Each number is 500 + 50 x the weight over its row's rms, rounded and kept within 0 to 999. Layers, rows and columns count from 0. Numbers have three digits each. The size before them is the row's rms in percent of the matrix's.

# layer 3 MLP up, 2368x896, rms 0.0322, rows 374-445, columns 64-127
113:536445546529572496474521500523476521562485451509581448480536427487522525476543441474482577532545468565556543548518550530444517564544471491474435549540444559482496451526469466475561456523544497
101:550431497479443585533473467539563526407519426570457434496515472347509558588513628438396513541512527530507480438590428519521531490465478434568499619511456557530519464561452492494526528581450495
098:512549442456477570487545555550480505465531492498514683426523378486534577527505488428556477414647419448450534484474488509535506475518514548525538415552522500597448555429581501475552501455557584
099:529504560487485508568489513519445624431549468503446504510559518485448559464458471469448552434536545446558504423500478468480554532503528499501516491478480463502468478516447445495457481491569494
100:492553560509639401599487525473461469524522561528512528534539460546544561435483476555515569527470530530376483433470461468495565420491407465548541539431427455491606529568557398442531496459517474
100:469475488516523572518467461579480495529464456509564563470475449449565531642452505482453430487455461440534540536566510550429520496469477460453510478450537471550551528450387455585564445460601467
087:482482458526399572530570454456541438477504482541516494489490585489549593506540552413458537486483423435539506537507509455455478566476545597520475444492448456556433472481615510573474394548455429
097:486522369489541509544418494456497561580486540494450488453535593498482499554535612531510470421520571523491495487534535476451490571430541546485517550564469408453469433477528490438511487497479460
101:490576474528532436453446515447491447571505532440541488489533532464526493553521477504470466522437468460433452493520552554512456548526442584474570524505486508424527527513527566460497481534455612
090:523461517495581487511527496519483520528472509480549443582597467498481399480535530409543480483433598497437558573491509538525478537460476358430487526432593495491556548555579471613653516518462405
100:510569518401532539426583522526468553467545480502451472560533410491461529445531501492525516479397518527486466385578476493452507500532516493603457458465445502529488523415508505449495416526395519
109:437444439546523500492547476532409495472572472508446490501560445498496430525361506491514442580528457466474440514511461497504522443599510566549513493524436461441447326523476501399607539517546540
087:581455400527513502492574496437543522523524491543447548462593434582491448457548486492527390485530455452432535515511467495523524563403615524609612556355426429434444524542506494514535555439516446
099:549542429434475527474443479539468442480584464439460470514530538525486512495559562503483522505405517459509467574498549510550531529385547504506597457532408495522564569509535449477525526475463512
097:483518377429521455518540510520570418476519642538544506513468517498533453487506489524508427489520457538484541462463399546502518467500493595343516561507419532464492603540454562539495458471563498
103:472528538480488518522563531505473578531544540518491489404487435510400484554402536495447479577402460405475509553569465510504509492514420385516507476466515525510500493484546478460462414446525537
101:544502513462481604469539497451487513523510505437488532565517540507551502541485501558478551469330474501535558428488520476491449444465431500502512549489493584589608480529580543502475548543474457
100:460408515556534487506554510550553504435530561486541382559534510471485521437436507458426481460522533452509417447473511516497540507442451573551512433523533439430432392490471510501530531517512528
105:463457573478460479487510490499555478509456409513506540557492537596439596519572490653517576464388458466536584480559500591520422510530559542518438507548592459538357480475361508477540475529474466
099:474510507482496549502520549496478481445519549490502513503527495469440552601540558558517524497455473541534512496527508473557564408549544491365558510499464500536404497488598491514459498521463443
097:510428552580439576527570560581526492528437534597408435461540433426477480503458468602544633506506449545474484552580533487518553492488560508545449505440470479556514546459525493469512456530454545
098:418530624547519451490472589517578445497530501557410523446449603442471483502409474467589474566544536526540430528494572569391414522471525538555508453540453466506505521512562526462512507638504518
095:491560461435488524546488442498477462497490551556583570530545470633504488457470492412487488472485405525551466466513470521482514504521452619533490486458417533495474519419544421581558544538550484
111:464510558493513514540426512454498514424459517512523587476507621504382502462487474573556519606475434545477525431477503465533479445497475589544482511481586493558541443505430561491475491471604538
101:467539481542522419577457530514396438561475496492502478510586532510458546481427458492473556528464560457543450685519533480521510482491509565533541578444422490517423446529570451510523512458579554
101:525472500589586447554480508591560432551527563511499516525589464493483515465517449531536489496481514502519501460501428475438538520420497513430462496408543620494396517506475466478497522505424560
109:421561469496518532497515509612486477569564492553422445516447428517502455513541489556540454422503594571539504545543491515404525464493504493360533539471571446455548498505502572419505410485499559
103:434446516464486552490457488526561477437562487543481574505444530531518538522481561502546557522526576517463534445482527510365523573550612487455496529462531409490507481383495434426485532607463440
097:526531492425436501525420457517442553541563432483519452509523428542514467472530455508425489589588479517467552585522500529478551565474596494536434507492501468434494566566564416485499578507524580
108:488557461523531567527543450533480432495576464473405489510593532540426466562508437584499533576538417515539441567490536489388526461404426569497522504500432503598545525514504544486491458504510517
098:453436493547564479436443623538510547527454608595497512588502594452597473525576523507510446568580563454478439506517523549494474458450448475521521484504503480552521463551488537461448491487490494
089:514408592484499531496479476447519450452516463392515557465404494469508468510524502466471488468477542535503596499444577533441487517468547566543493501561462442506534448555481479497518440452380550
098:434498539476566552475508451522490509522519522498485659548487430417481527566487468506513473581474502495480517600459394641599530395445448460454441502472382525457504524476490538485534538491493522
098:505524515557480432542453450536499443487454558596555676403522585385481501553496549523509523464469416479536471486535425544522561464519528515480546468568473539505579453583522531481451544567553568
102:469552597558452505484498553519565587565545551470486488548558431497493522504508497485447483485499402457513539465455534483491541521488557470476510441486445483483505508494481512332635679528542630
102:419507521500454419486533490490627426428464457525491457470496567490467574459592546563508541450554539544412464498554521493484490556459481436467514479541483561554539592494456504495462496476493485
110:406502492643531455491465387422520564505429438507591455494489551462508517498442467488484497484462442388470467379374464494469470581576505569502526544510675560476428540548510415513467552459473435
105:505524492478456487469476489452434508483401537465504444477513465432542564482457478640524469535542502575460542610469565570444488496570512425482507537449495463502544455517505444349593473588558515
098:559463474525462514481533580500499510581467555567465393441374530540531448483578526488442447533503456483527444517472557423621580602530461602551458454484462565486545434427555558466566544476470442
099:553506556561561428529417507541561631507429490467376551437502521423505587471496506401481568529461570532507549495468486497533517497489539452442463462556438427466461456522543529496568489452485446
091:439459452496527448487457442431440553515562497471599507505417456466595504557463505456433609457440454400393533524557511598479598441434409494472530507403452601477519409568541582442463489504561481
083:445570537422556467487517591415454524522507453593504503510520600476519474406539502450522455516522506411461456502454533438514533451480441414488488553547516544519541454543474493480571440451555582
099:529516488458516464541445519504502553484459559570534500588529438606373450505471536514530533495544508434557561435550523493502573468539486439528585543455536467524546503520472455509485500437461483
106:588455537496398543543555472564543577457510538545581544457483470507611522508466492488530483569588442549489541495576593430519505465481506552587505459505501533432487586539482531519463539482541459
102:489443444433477542445488538506521486555475508529490397498552425524526519521530591505477518488559453481435534501504480469518488495483429494363474435458508510466451520550423479477517507500576548
096:581505668511512507401544459458508426426516477498515549500520458490476524442509567494568547448528591447498530483501592498525400518513505534482523479449495475514515467421562531474456515573532449
102:525500540484508510539551470458451492469477595521415570526457528402499425506591429531530442522456485456525451445507429462480444433620495481468546475501531490439479442467471485495425539516540549
094:498578588477517520448446463514537533479510410529515403508475591457522420489574508499481520459436484459634471501445524497632494529526477426505505456510528454458595551472472443427519515435484555
106:473499536428608523409472494493476475612549542483459582467450413507495512471475473503538555451561510601512577430565483415481539441627461456493438571561533571477470618494593556419496450461528513
106:488452503484559398564522507490406426522533509500422449439573436432469586476433474505446512486437468580498556433499468516450476446470522465517497469498480558442473516547559555527532485424545491
100:440543480441512530524454615444432461504479468535491435542578550457559545546547516475564580584503566520537478491510423446541441514544445465452534520462508531434549570592511510402489547482606596
097:461452588578488524434446543444609461492513478522366489451500519589564524431554497449492458490583423534568449477524428565555471470497434535623383498595432510482542499555479457581470456451546352
100:532599454418525487499440573442523544515577510520574504528478511544422540453466578512449482453511481442530503464590502538540460502551495476466526485511495562546430667447493502588485491446430445
103:473522502467432486486540446525479457522599522517513547460501491530445537480477515472572575505509528534577429477497466511509518385500444567420508404468447389574501496531445538494454476572540492
095:417534537540510655571525512483533545522535517430474363548476442583460470390497483446528495504567531506615461485408510475546520505513427494464446458424488493444492590478477557515538488491483390
098:497547538531576545469521512553510553588521462443534436542596495533541599468481481458450528425478492525533561542516442460491457494508492534505494464474596454469509473538559525542482485494549455
108:420498452549470441506444368432416502535579506511471457491510453561535480435475461522446606483553411581471481435382551474455521539536477510464394483489652523539481488504547487384492476492511372
105:463533444491528507513402545573482436549551457515416552600499515522445436462496392573548507387614575433508435565503549497481522440470468544446487523496546670507533418519581525392539491467441480
106:516478508591402469499524506520432555584541544522506412509612525470451583433476486558529476552504446591460502552508551537543504459516499417501552454516524480473540478509586496553512467421541470
101:508437472468502518518553560418611520592459428554489450509566545585622485514484512501487551517562500454574434539486558536501396532561349495493493429484568589518519496584455498403495551564494474
090:501582442567521538527557418451575531491495501512388521518444502651510574514508509521621511523427578455402469533470503506488560410512462508476524548472572433463429503496567490403493488540425527
098:453572534510499574535511430494553574402532479644582542595582390511497498524546526481443540488517487532475532526374490479483524461504446512480572518456535571470501533475518480563455457543588462
111:398458568566558409521422485412523535480399497456490562503514377537493471543438480382406554482486478529460550512572544502495446533448544500505451446500539547511447491516567431516439540563554492
095:478490475490492477631428451384464503516486480504403441546606471460456448479496455405578472550516476415538518491587496443394519484518537488528397539508460464502459447465480503523608427549526579
097:553523512513492581474561539397470513514537486429537552469441411527539475581575556504470592526539531478491469451564485521460561450532586508412456465506433579444487522538496427447441438377419527
099:467483555490544513415631508448508480511501468529446491464492481450456488430508530516471508524488499428532574518460642462500521544502506433522612552474526515529497521481511516511447569463556569
105:498506497559414481457504546462612415575451497496532519606492466467458469453495558546452531599565444551489530459521499472381431532520448567468512515420488553466497524552423440451477498427489483
100:457572527449500449537578489555506546524506471512504519476489562496496503506500551395477589437501507544460541551491499556504477522445483504515531537471529607523549412447486521531507475548528461
100:528444490535510538519548561394500561476486508550482472458505501624538583480539530490513426505552403532617470486385401592410532482505481539499464396486478443502514473527495499493512509462505538
100:470464481549423476548617454476409481535536505485540576572499471468442529523445462522534481487459461441521484464599439516445473441499422477583459576440554477540529394424531548519562517543633443
097:513508537578424576584445470527567518489576496569514571503504517492397426498440466516597459588587525493412528592444476439471377461503604486517448448470489504405486562500405522487403561523504443
095:481416469509498483497475539506552460455511474519517525530481596515553536568452432428513505492535463530492403490514460533445504546555539464476471481532475442477480556534462565492516537569456491
# layer 3 MLP down (transposed), 2368x896, rms 0.031, rows 374-444, columns 64-127
106:433524427518522468538475508529517410492548544490411528519563533528459593528491474432528442474475518483573557512556536652550506494542608527493410517460377537430525539525495485613590488486432521
099:416532478576583454494492565551550506561415470641610580543481492563534519446545456536453528477549440464462507499556372361528502470509618502485485585530526516562478489525546505473455523506433497
098:465483524436539498481592518540500481536487545500492507535413520447510537466500604403472449441477493492567525510512427455447498506488454533493535556523498562408527486469484626529480545494511558
100:548458564546540445530514464467411569471552536459505590474579517531662470417586503602559522493531490533467462458489482395508548512651522599504453518549519548494526478424532415388463585519491511
097:477485499572547502503472592419470398507489538583522547498426473485452437482527485480470483454496534532518451488525482456533590528441531530575502494470479550509546543411491535496554528429508514
104:474438513459539467407506422545496542489516543486510563521556444512513378464394508448438485406490478434519587451397557442454457483545435461436492490459477419500449555490509611585476489574528476
095:506491496610439530534559599589522561553509462494460478543494525521548511569452431515417503532428458427528526538536564483472511570529463576475627522453425570456523433600473438498436421495481430
106:539527566442513567609529476425542532524456511512550471464459511499476508500527591428565506534563441461429517483523455558560528551555458476475510511374417568533569494550529471516434633441517527
099:540480573433514521529508545577586477499582601460538458551462514529492487430417421503467560474457512534507551412507598533564473444522439518509495512467573464539588463458477464515515466531503522
093:563575503489431515506569509491480460467465442438598519413406580502576410524530604466479460553466496519472452533498542565499415421371472473574440450437492475428494581478497440460534517483475472
102:486503452420468521396437492526448438487485526535466486496526518498434558538406464510530568460511534452502485474458468511485444491487542462457549589577422528485548482477444507520531462448464556
103:531444483536445546544447523573486445411477503537555490507501427532618539566470453449500475540634565384524577571397508573457516463504503458521545500454421534576487392427444511463502452524441526
091:535572442457559422564421448506470522484511461509593463435525453514488560433610513554570540482471639542551511441511511579543474449475491451472457427517566627535502404420450447561558569497488540
102:456539394471479453416436517518547533497515502541478522552476604543556492471536416530544499519380618576499476507476509500599544548507547484534513478585564443445555470459483529440447467464458483
097:563463492498538554508507537545470431571555511533509445559499580441470454505586484468620564512544584520481512511518554553527512517513496485449422476603516529583498607510586535499501536352536552
100:411425506530490514459514519470481474457448511579497514486499580375419467512458532424532489566448507528625506550512495584519511457525414526535490556405424521439507436505525574445457453463543536
097:436463425498599499564469505458516433451574504461480505512496564454514539554480545490502471455576521571562529511558552486521481543470461484572445525543421484491477477593536488522453433573477480
099:490469545453625600486518520642497454484534432546474475473494526614467566575414485475471503599451456485544517473440543566497492482470477525562422544554505470444498441592516449498549567552524534
099:620538512548457496512511453505587506453520553483476480430436467498475549578496517556564505441480511465499400429471473372456487527414409541540521434464471450540548558500416564377481540551520456
097:535418542538492531506456572465472544454447466532525420501414525559536586518560541520507532566470440454475544471503467578526482542480388545556503463490495513543550606599457533491525474500471533
102:539516547597555574458475368553552481509453496452573445460549500437495581488495567581541481540534422391505455519412521513575605516493533522404425530473486470563459366437506546509510420500594509
100:465455394584423581511507487505503524507508548510509518486473467454611481516486482552479530498518407520439570507489455540546428426487524483577464519503469539561459459573473474531412503521495575
099:451456513422456519497452465467414471454463479517500571523430409553413428547441480538564504570534581534476494586387532436464544451515502456529450461467439490523520519465519521521537519490503471
104:466475478532586502474492456488487510458592464585545546469493490485555548537441520470540528503522505506473538527518550466527465521505531414452531535458532436560438448541458394517558414390446498
103:529459503454467453444530567531568501587432507458438474436421449508399440499536527553435452549495542464581509488471480537510433458486596489430513535463501351467484441447439538454409443467481580
100:514511500458483428406488476502436510507454473494469532458440516443457483416501488469464499516413419494494420441568476449491503463570459466504444471524530473551515495526456514434474456460487474
100:501475509522452526511489516484537472521524448497496460458485479460470484538552531462562542576517561547466512588469518605510532516507470384450419572531456525519486540501618614390539375462400559
100:499555534478479477496473509490449491335492527543444502466512566507439548508556556504524466496482472579436384496517466420390465530498553584436532601454572494517502476434530445376592433513663460
098:486546445546510552532477497404526523460524465463521497580423374545592471489512495505395471539509488500541499473521584482459429492439541445581461442504497601533529531467565495504533453484445528
104:512447507432531455455519615462536490396591455505479432421516514455511505526401399558570428573510463450442470481538527604583464543472551450491528479475511548510519458489519531475490453368457462
103:459457508615559450405473573557436503520493571550489570567466540535582421461479573569489481573451534505462608609424516562513421581530490605449486494485489487494505479508561494528504569496513515
096:428520487510418499563415485464536524449507448529490594465429434495492495583557544439494449529493531576587501532484474375486505578502447502488497411534481483483529488392495521470514540469463514
102:477511482489438527445550465586461541552452487552489535546701495524575583508519446452479441535514541512557535538475439539374494443469539480571495564532604505555465568574495603482494487500476464
098:513503463452506553417467513467490456477473490442485536474528526542619478492501512491528502431486552466517443513471492493506524457500482500510459541593533527503553532515473507483550441492441518
100:508440527503483518545429461598442551431549500474449502501466527511537553530486511518572405435513611483487490542461516534432467521454377368547506556472444411502569495478463480465547515473459488
099:465494572435405481466548500552544532482458531442527476579402521393462473440508509460500562448423534532516546548584568496548516488525487479388485497561475538515443520393572602378496491503515500
102:421526454536430384528523497478489564465517565466443501493590505505407593461543456511508468436455495568387537547496464523462514450470419387569509508448534622486536448467594525454448520464479516
102:543513473544593517573542567422538515504501517550514519389440518450519542671528498595439532551434427506619537553511503457469492427514464481512534480434524508624489568452496464459573583467481455
100:541420526489378469506436480517360527498468539573493477447499525593541507464510570513518431489423573528491435532521546438616558452619479391502578518423378476527578478472529562415552533517490463
099:437516562549392439513541528537453449528549463436521620473457441522522410516500455487480469527536564458400482539528471399559497520447565536502434586547542512528529494549562575464446528527538451
101:510620439494490558526508471522454532431513582552502372422461459446520465553528488562513501459549539451509494536446503497504477490446407489501570559515419559558494503576410509535432529493523482
089:515440506448506469508553415568503481500491459622564487462428482617477488566478399400487512512452458544484442572406470394546496510497437541468448480490424497561450413527475437507551495526431580
099:460426503572510457556425499437431484544605493471497455464408489526523426475495546537575544543599536492473489480528439449462454464494562504504506498492534554475532512516471518493559477438493486
103:444599451556538430458439542523536601455561509514443518459584468537546476525585500563459526409501566515524530504593445490446555508614563543602511564443423537537607468431517491450618479509495534
103:466543475478486444484496460367394540469555546479559516557555473507392535520571529461555499545465446455483552478509473524465530477507515500479433472540511576489563521461528466516471503493417409
093:405545416525532542499521502406529445543446560495432460464528405537430459514440603454489539535390542496489508513600451420528427518536558507458497446350459537507422495472500427444567491466533418
102:523569554611485473513554488539422535450520500558497451453521470467571423561520456506546513547408563512473448589505468543567527425530506535582636451476517475446399489507509485547463629449446492
095:469548433638529537565460484511567559443513492541498481483506575554502516425501476471539398459424460467563548481494493495596476500497542517453405528534520508620495478435558522520463540435522522
102:553482507455528516560410518470505507486473467544566485454462514483508498503502505595526454554459513537484543482459491489472492432528463481460505479592489553426458545546509495493569564507524554
100:448438468465582507459597492449472502426533519551409525505466502443503450472427570513504553437555444532453531463508463530492582458591582482464476467518624544523410482490493528588522403538454466
100:485519494551513503519531539488492545446489440562533574533535475577519579414469485518595518514538465420386435478477433504560517515457464535475441480463487508460575473484482510574398457541513489
100:612532445549490476593559441521496494500462555525518489424556549589484517586474501548455486447509507510508439432574428564519493570522451532504536594495448430446561519447500467525546487435467532
098:451546493569444508389546498492470489557458477434566525524523461523529510505555484510560509496546474525466413532426555486378560593506435404510546388484441420526504438501566516539559457376529532
099:470465452459429495547464554488418482407590551441426524514468476456518548576548535443514524497486535538504451489537584623513582510531442461466524481552493577487492585517516517495505449437569584
099:493440468532506546548479417538500541505520585544557538454504543571486459547487547520537581533506510532508503534511444531523437452491581475478443476402410418496501590528487498537493485526491500
100:531584622490544460428529476534495606544532436447525491441490467418446470581485554594464509434449526449490547534597552586556411500455509518503506532442542466487560420585473499474439435478486472
104:504482524456584541464402421556506568440498456517526543470533514442502539439499539497415495481512419475373408495528560493507546462527538502509500489492518490479504459477550495514394508523472553
104:555549486519522522536506487511408481453587446555424527536678483550464583516505524535482459506508491508514529522479455642476473455565515395512453567446560563543463502499454533572441450447471472
101:453460578596555565523442533512516575504487473581503462536526506533462521585416497501466513514518520506456508442559471526502419477530586514536432528423515510357566475592545557525437491500524628
100:550587466541467487457564446526542417572513494432476439474531545489502532458503472412422457479444565487512528567545506572561492524429625408515547388508479470459532517511509485525467614537549585
099:493469499494526451428480581476502513557497504531457439495591431588461430479492452463481490529466558544524518471537489491514515527442488555540515453478492447463519525590531513417489501454508410
097:452425495602534485586470548504474549423572512522551495471536446523588422446504575585531514585369578532493477481473543500438524509392487500478548512522463521601448480435515555510560602459532432
104:533562545523591465393468498406518486558433489483471527499534449454474567587430484537422475548502546628522504560486421482395477564478461508535500481485541478496461520493598494584478510444477493
099:545575533497603511549505526489478466607436511507540404578503510523427525594525543504506552476454522510498508517489467600486438531584492553483477480648508530460342440489529509654491513496442526
097:554530502546524443455493508511481448492514538501575412470388390518525505458359508513512515512473495477431519485484561535518480481461466511438569426475529526446491540494537393391441497554427518
104:475481496516540559525521474405476515452493538519605443462534447439566554492492508495456535593587528517467468491495451555520574499448402542552463533532424524506500525542523494457500478420521556
099:497527480518504424548436486417497503485427517619475486509468550459466539441495595535408503471533483500464482574578437576545556487437546414517474558421530497537495487527565522481391485493489521
098:497521551563503532488546507423484543455526584472469468476564451557496551473455540503493580493486501425561458524546476490549516561496549542491449448549526522526522584504563483544468544506483536
097:578532536509491559505442624513466433523433580590529573536473473484495514540484560533491544506454508538494417533515498487476503504572555519504475491496416458425624377522570568573548557458512493
100:525544408504489524573527569469526553444435565451396565522428384556491444544431520464444497549547488496493440530543562537530528520530546570493524432562425567425484452506545548388400558468481510
099:504496567478482531519515395587502469524609492443514475532472456412538465520457490493485510530560534465464483553531435497517473546555520512514479465526473469515502522494527608520498483449508571
# layer 3 MLP gate, 2368x896, rms 0.0321, rows 375-445, columns 64-127
099:560536569528415503426563580560469397500442549516500513463530439584565573501437537539506629446599414525447417625438575451463455538492538522509474552554506464491430518486435545480434453375472379
100:501482542446551485558485508470572502522470501443502528508469452514516535553476465466499485540483490432491483548598507519562546522551529411485592469448519520457572561440493558496489569409494528
103:485490522402531472391508496464540520483534538475581486560580550536533456490447422497530420552430425502547575531477541479459555522461510496534478495519424542464538480447460479569475559480429480
097:530556537494531575618543499435592466492557568456531595496483414454482428404517420552522576511388537502590437474511412494435533462547540452556466464429445514438537514489503498492511527557467469
107:532458555456465452479451531450543458504540507475555517569440507527535546434512507591475469587400524551546573570568587584548483578420578479505508434486416555519531520491468527587517414535455432
090:504401520455528413542589473363599545507497531512413483490617514443581509561481523454493470524476435443565507589495452474439501553530456467519498466501416505531492408638513479549508412562434468
097:473484512566499576397524441614523427488523432513525472546568427511480496466490520443551492557464428562508546553525518592487519520538451464517430466514573550478538529544553482558552511514553555
104:466438483556569515489503502523530524444500471481449573516487451517413568450434504521453465434462542551538562501454519436563521516505516500529472488424573561516555438401572533502408501568551437
091:428512490465507576539475544543492450541524515571519531518539538464461575485488496494514500545570484502534384469519484499423467545509564577555539420523493541443441489455413492473304507531534530
096:530462453474429544458527477501565570452531490537429455535516440553539474503630470502623503479584479486506561448429363558507491464507493539478562546480438528472494464465608569424384494485481446
111:517455508583523583553516552540498535564507518539451508482580490529504584461458550393464423584483429457499545431484449595396499491520549495441502498426458498463461444409479529435575496416527463
093:566463499534467486553583505476620463480549462575447547468438517607563533574486459433491412498521447459429554556490539530576464496492606559583579541473433438445480511525492500496469553506547475
098:417457523448527429469510571454492536537543524570467403486512444551439531513547529478554479451522548479572418545554475362509442401487433543505477444454392540523547524617463501625566448441486599
100:472458478506548462546484469498631499481467558552514497480437455413534559518510469519472466564485430461440461414488388432515430453539407512358515623581519564447476427427516486508523454488495564
101:480488503516545321415438506430534541525507446478509584451453595473449573629596596460478475487440499521568468531470495518424420539540520464523516439487569445500495506554419528505541485526457480
098:493519467566481475486498475533453413489455442531478500472593515518458468451540530567506505475582567455536486543552515530498544517594611523432472475531476486423454548529449469452513439429514549
100:481563457505592577375524390597477590527484391539417474455443527384419571558498492574486511514547535571489473494621584410490406539508432523565507392506493480480433437440467463494523421468428481
097:503474521551466460539489571461551472492441542552423455592533415453493499501521491498517478551485447463531468419501496499451491472531451521535428511527525521560498480489481506490517515509416513
097:467445494399430580569571455528538540491403459458472527550569436498517429506436486497448513463600491504460496467535515516541595519511632506437350475553505460550500541493527523494456522501476539
108:410586467470573490446496415457458537457478544432452569561527611516514567444604526504493507555522574566422421398453441433564479514498429459479535533560471537535540517461438590595487465418498444
094:552484395553488458491520446488538528524514473562494502428600526511531541576571497530427522508487520500409500510519315438476442562498482550549495568433485551602451445517424555482507517403506451
106:404476539549454454366534454623547521556439414423430527539588550489469626529538467492532503390514484560482519443467577488451506487587528392455475511553524531522563442606487504460522497505552456
117:499461559544368577508413452473542526521566560593480492453422534509513520493519521498464399486461575443462492468457510524464477444379547467475481467519490511458540508447552465596548444551355481
097:552484516509528523562521420545495542512545534391516463454523558430457530462570479479409470504515452553471452418501458574514516491440495466448490493525502506454532567504554590559353615544469478
098:534484417467541432441459576512544533533478513552420391471460516446484506561455415459499458495526559480456386607476593519475427570539570534564461521490524420467545536495527451525513560418536475
104:364586497433523548531550485581499488514551504448431529512476504459463497509537455555463437512520581541573542543546506537407535450512463489444481508454572379466514505468490526418570450517568562
101:548309529413456550455490530509536499459586504517472590450427492555580505621468477457529457509622486472456570536365528507470523534510578481517492486533555433516526470379475453501528483529530446
096:554601488453506506532529483525486551427447514597489543474517525567447494518531489541487511579472468452451431418478520511543563494440507466561569465572519528504507470541468505623507465521461429
106:520494545504495534457518581417612474514552454507572542486477547489471473467493487553418504465476442493413454442420481498580445496354470519369435558523473608441548514466440400559569451497452474
099:484481556500538464520519578452469529513504496579576503473490513500430584510504472468472392600517440512376491587564485523485514544513582543481527444538457413442528483470470461577496482374430460
088:497454575504427513510447567441500481497491508402500554468423455481476479512527525569443429515497550606576556508540562500433488532419543516502557399567489516568610452515538566504523443486408522
098:592527541417507453487579407408570505510439534534477488491469572553518545508594525662500495511483413485528438440506608586513511514533541522415501531451547538454509498462500553526559540520479527
106:486462563521482384529483548449522487441484613425449502495510477552531537538452535454460475529450513411470422464545543503612488466545465494506496437536546613462707473491500600514515475476436531
099:461597493431441488506513490537507529498563499505538512428454406508520494542436545522521492582444548408470429489562470572519508483499568567502560496508609467512443533443465476474520535448609505
096:544386495522515470538449447462513546436505426510525410566533478461567595494504470607501520547485469453396542435435440608522503590443536512435462532563515544493523566538505484529564541427508469
102:437499457609468608461414497521465555547485492433501418509522479550529550543475486517541513515501466450553490473434504557420551518579475556472545578485562518413491515581518456479576511497446456
104:471545528534515581456530553483516432482526580537372462455421533471487508479493482549611503466531625488423415501565514494588583438385482656503468547580505607510460465530539573541541554472362547
097:469503494459507492440511472451411485456481465525435613537549445564515504519532520545497516451526490457581500529556546512486462467497455477501491508463495501394541615583404444476459449530450518
100:459417555571567525445490431497497557536494503503433489529507559545519470423439502474457415512475542531504417427524591476551539551527496547491465494535557556451532539450538530377597490548472529
097:628541531500469572480516512475500521489545550503467556553422497499522545501493579562449524571473464469504498534503501481455610488526501513490603527443444587454506498602509482542481505439524436
097:504512487528498524541476469504507571510488541552584503462417468549516542470479422506477469425505380503452541486450407535598542432476501503516478514512586509499424488526567467600489538507443498
095:525496466506523498570478566478475488533493585429555512515518497522398498527524586545533430414477481510520601470558426474367560542551571538517535541486399432469492456424494480599425576414500532
100:507451420452468535408618378522467520509437489429552498492449452503502477554402520466519479499542462572507578539376464426523582551446592516506516572501422541510493470493447405469431519493533400
107:462539520461464550571562510475481534461434458432421491440564461470524498484483421603511525513531543537473488525502478492476583582481445443575537536606509494402494403494576491546523404450462571
096:456477457484484527559444455529589590495568508499499476489537516502519469499555520324467527494532492511492430476433521377505532535390539513549546465566558570531557541502462540482546540498486489
100:517454473492427469564496504470527475503510511514523560469495460621434512533500469500386458543508500525527495506526584433408496505424505478415499520446438493529486544619466517469516559502570450
091:461495427602463388504606482443415448488554494432484552503493506577466483498458506438471488599478519544420504419531445461455445526568518607464492465450523496558457441465515537531466516511575455
101:482408517480445397441414474488493494461490510631505479533503541427459489476564520530492530464432503520523503519512521570601547444513485594520572475456483488482530498529475457500460473457430502
108:503472518516502523534460515543429488539456574558481391503463444569514549485589438529493468587498500431502480478423511450453468472476449617548542519470489619518477472513486482482605463572509506
102:553451432588603473488477548459384487494557440536485478490497457448475392361516578424492508479601546531530471429446507402546513564539455466536560508461473495555447504539535476554450532397505392
099:595555477485470524530518514463487436541488497500551485522524555474453560542517428594470478450530592484463592506418522538410583424553544517478564554478490500402532495514563477411469502568540617
096:458525402487470457437518535618512480388529550482526433571539521611449412490556420446417449504498448443493517427529507504575471490578587512387520373457530606499584609509520493515541523468396447
103:468457461490551519510483542551447537528568426452496522566542533447470505526502476522392565640511525539540593437540552470598517511497459504443472402575422423489535517560476399497407504474471518
099:536342452502569484536475475565510514533491527479537541553489579423582381416521574469400560487472423600425533545494410471531509455410349475509447494620546573518459515424513406417505457459471517
094:363447490465486544552414372629530540594451551454543449466456507504536497459470512520480460493440550494554515472556510515537533617342519488494510480406606491531493581561530574468503514528462448
109:476498552460446502469546520376490482516525512417432530465464538494511446535449361451574499500551545493527602455511461481487557491538519517513582493513438514458403497476493451468610525476518573
103:448539531549493544472492541520487504477555608449437504508521511487518410492490429569613433427489468471459443514435573595467505503478493573499537603520575530475582477521533571468484424378440472
102:461440548515516484473452605489497462569528526436436458562573464570520528496521505561464538475520426519530476533501484594451531508542528485546503504522529486516550491523499509577596484496581494
101:372471479503472575542455506522446547516497437519501542555533471458556482448482516571491470562511460525477461547454497512474410567453437429549539393439548507561395528459338478423476600607448545
095:453499584354547474493433628496502547380527512496546558475461459459447460476554481508460525551483474447516604435517587550488500566511535500586477553515460503568570587544528468593391532587504471
094:426466550579470467567496508540529439497537469532531482443424430525526494463554570542525446520550486458482517507554422590546558556485552522500531466503599462651408532605475530417388551460529488
106:496487403389434473494598476531610504481494483523455420496495527547505550433538596585475410484365525505444491574542419509581480497587434548561512501497474458449496519482415561534536529530503419
102:571471486423461418501498462554520403504431615456546573554555501579505512471485447427462563500546524561445439458477458511510504419508462616474468476425498552536624465570400488497565481570509500
094:341462552475429417585434427482490494472470492488377568571580491522473550509427505519516473502552474549467505476387494513614522471521428435534529505485569458444467472479550426555515493576501464
100:554505446542486555516485476515454553512558597488542518504483624466504447574472488546577592529450500457592521464475514429552541457524565499504425511551443449471498470612514555476523399485557412
105:569468461433393502554506472439479520611477510471490554569517448546451550494481560548532469567596578503602496578535409591441427521461593538523505517504572547543518505579486532393442522526427399
101:485522461396507585505484552449587415519405473507430511495539471536443492505468481491491524501507542501462462545512539477428544552479551444540645421557497535490528461507393555424440516411491501
102:537493590544399499387478548529496565529561581503548350520513474490499551578524431530461492456579470430467645434414498618524491499481503538519491447542528428548574491491571495565553386535419451
098:615413490503577376529424484552501519528510478450404400443525462497576448580453497518529529424483512589516475520470506473527564530483563469484509481437490481579409487510446517579488527590496448
096:486430552463477419565474526516419562538510511516482501470491511486538479491497486582483518457521426507508481541492578476448589420524525595550564569565583510507490537461537511542511437511435571
096:544481532473429507550527487501473562579427524517442501516496525417550461439572514424550538494520519539448467472464547521546526509540539438505478415494498538527552500527589572486542515535495512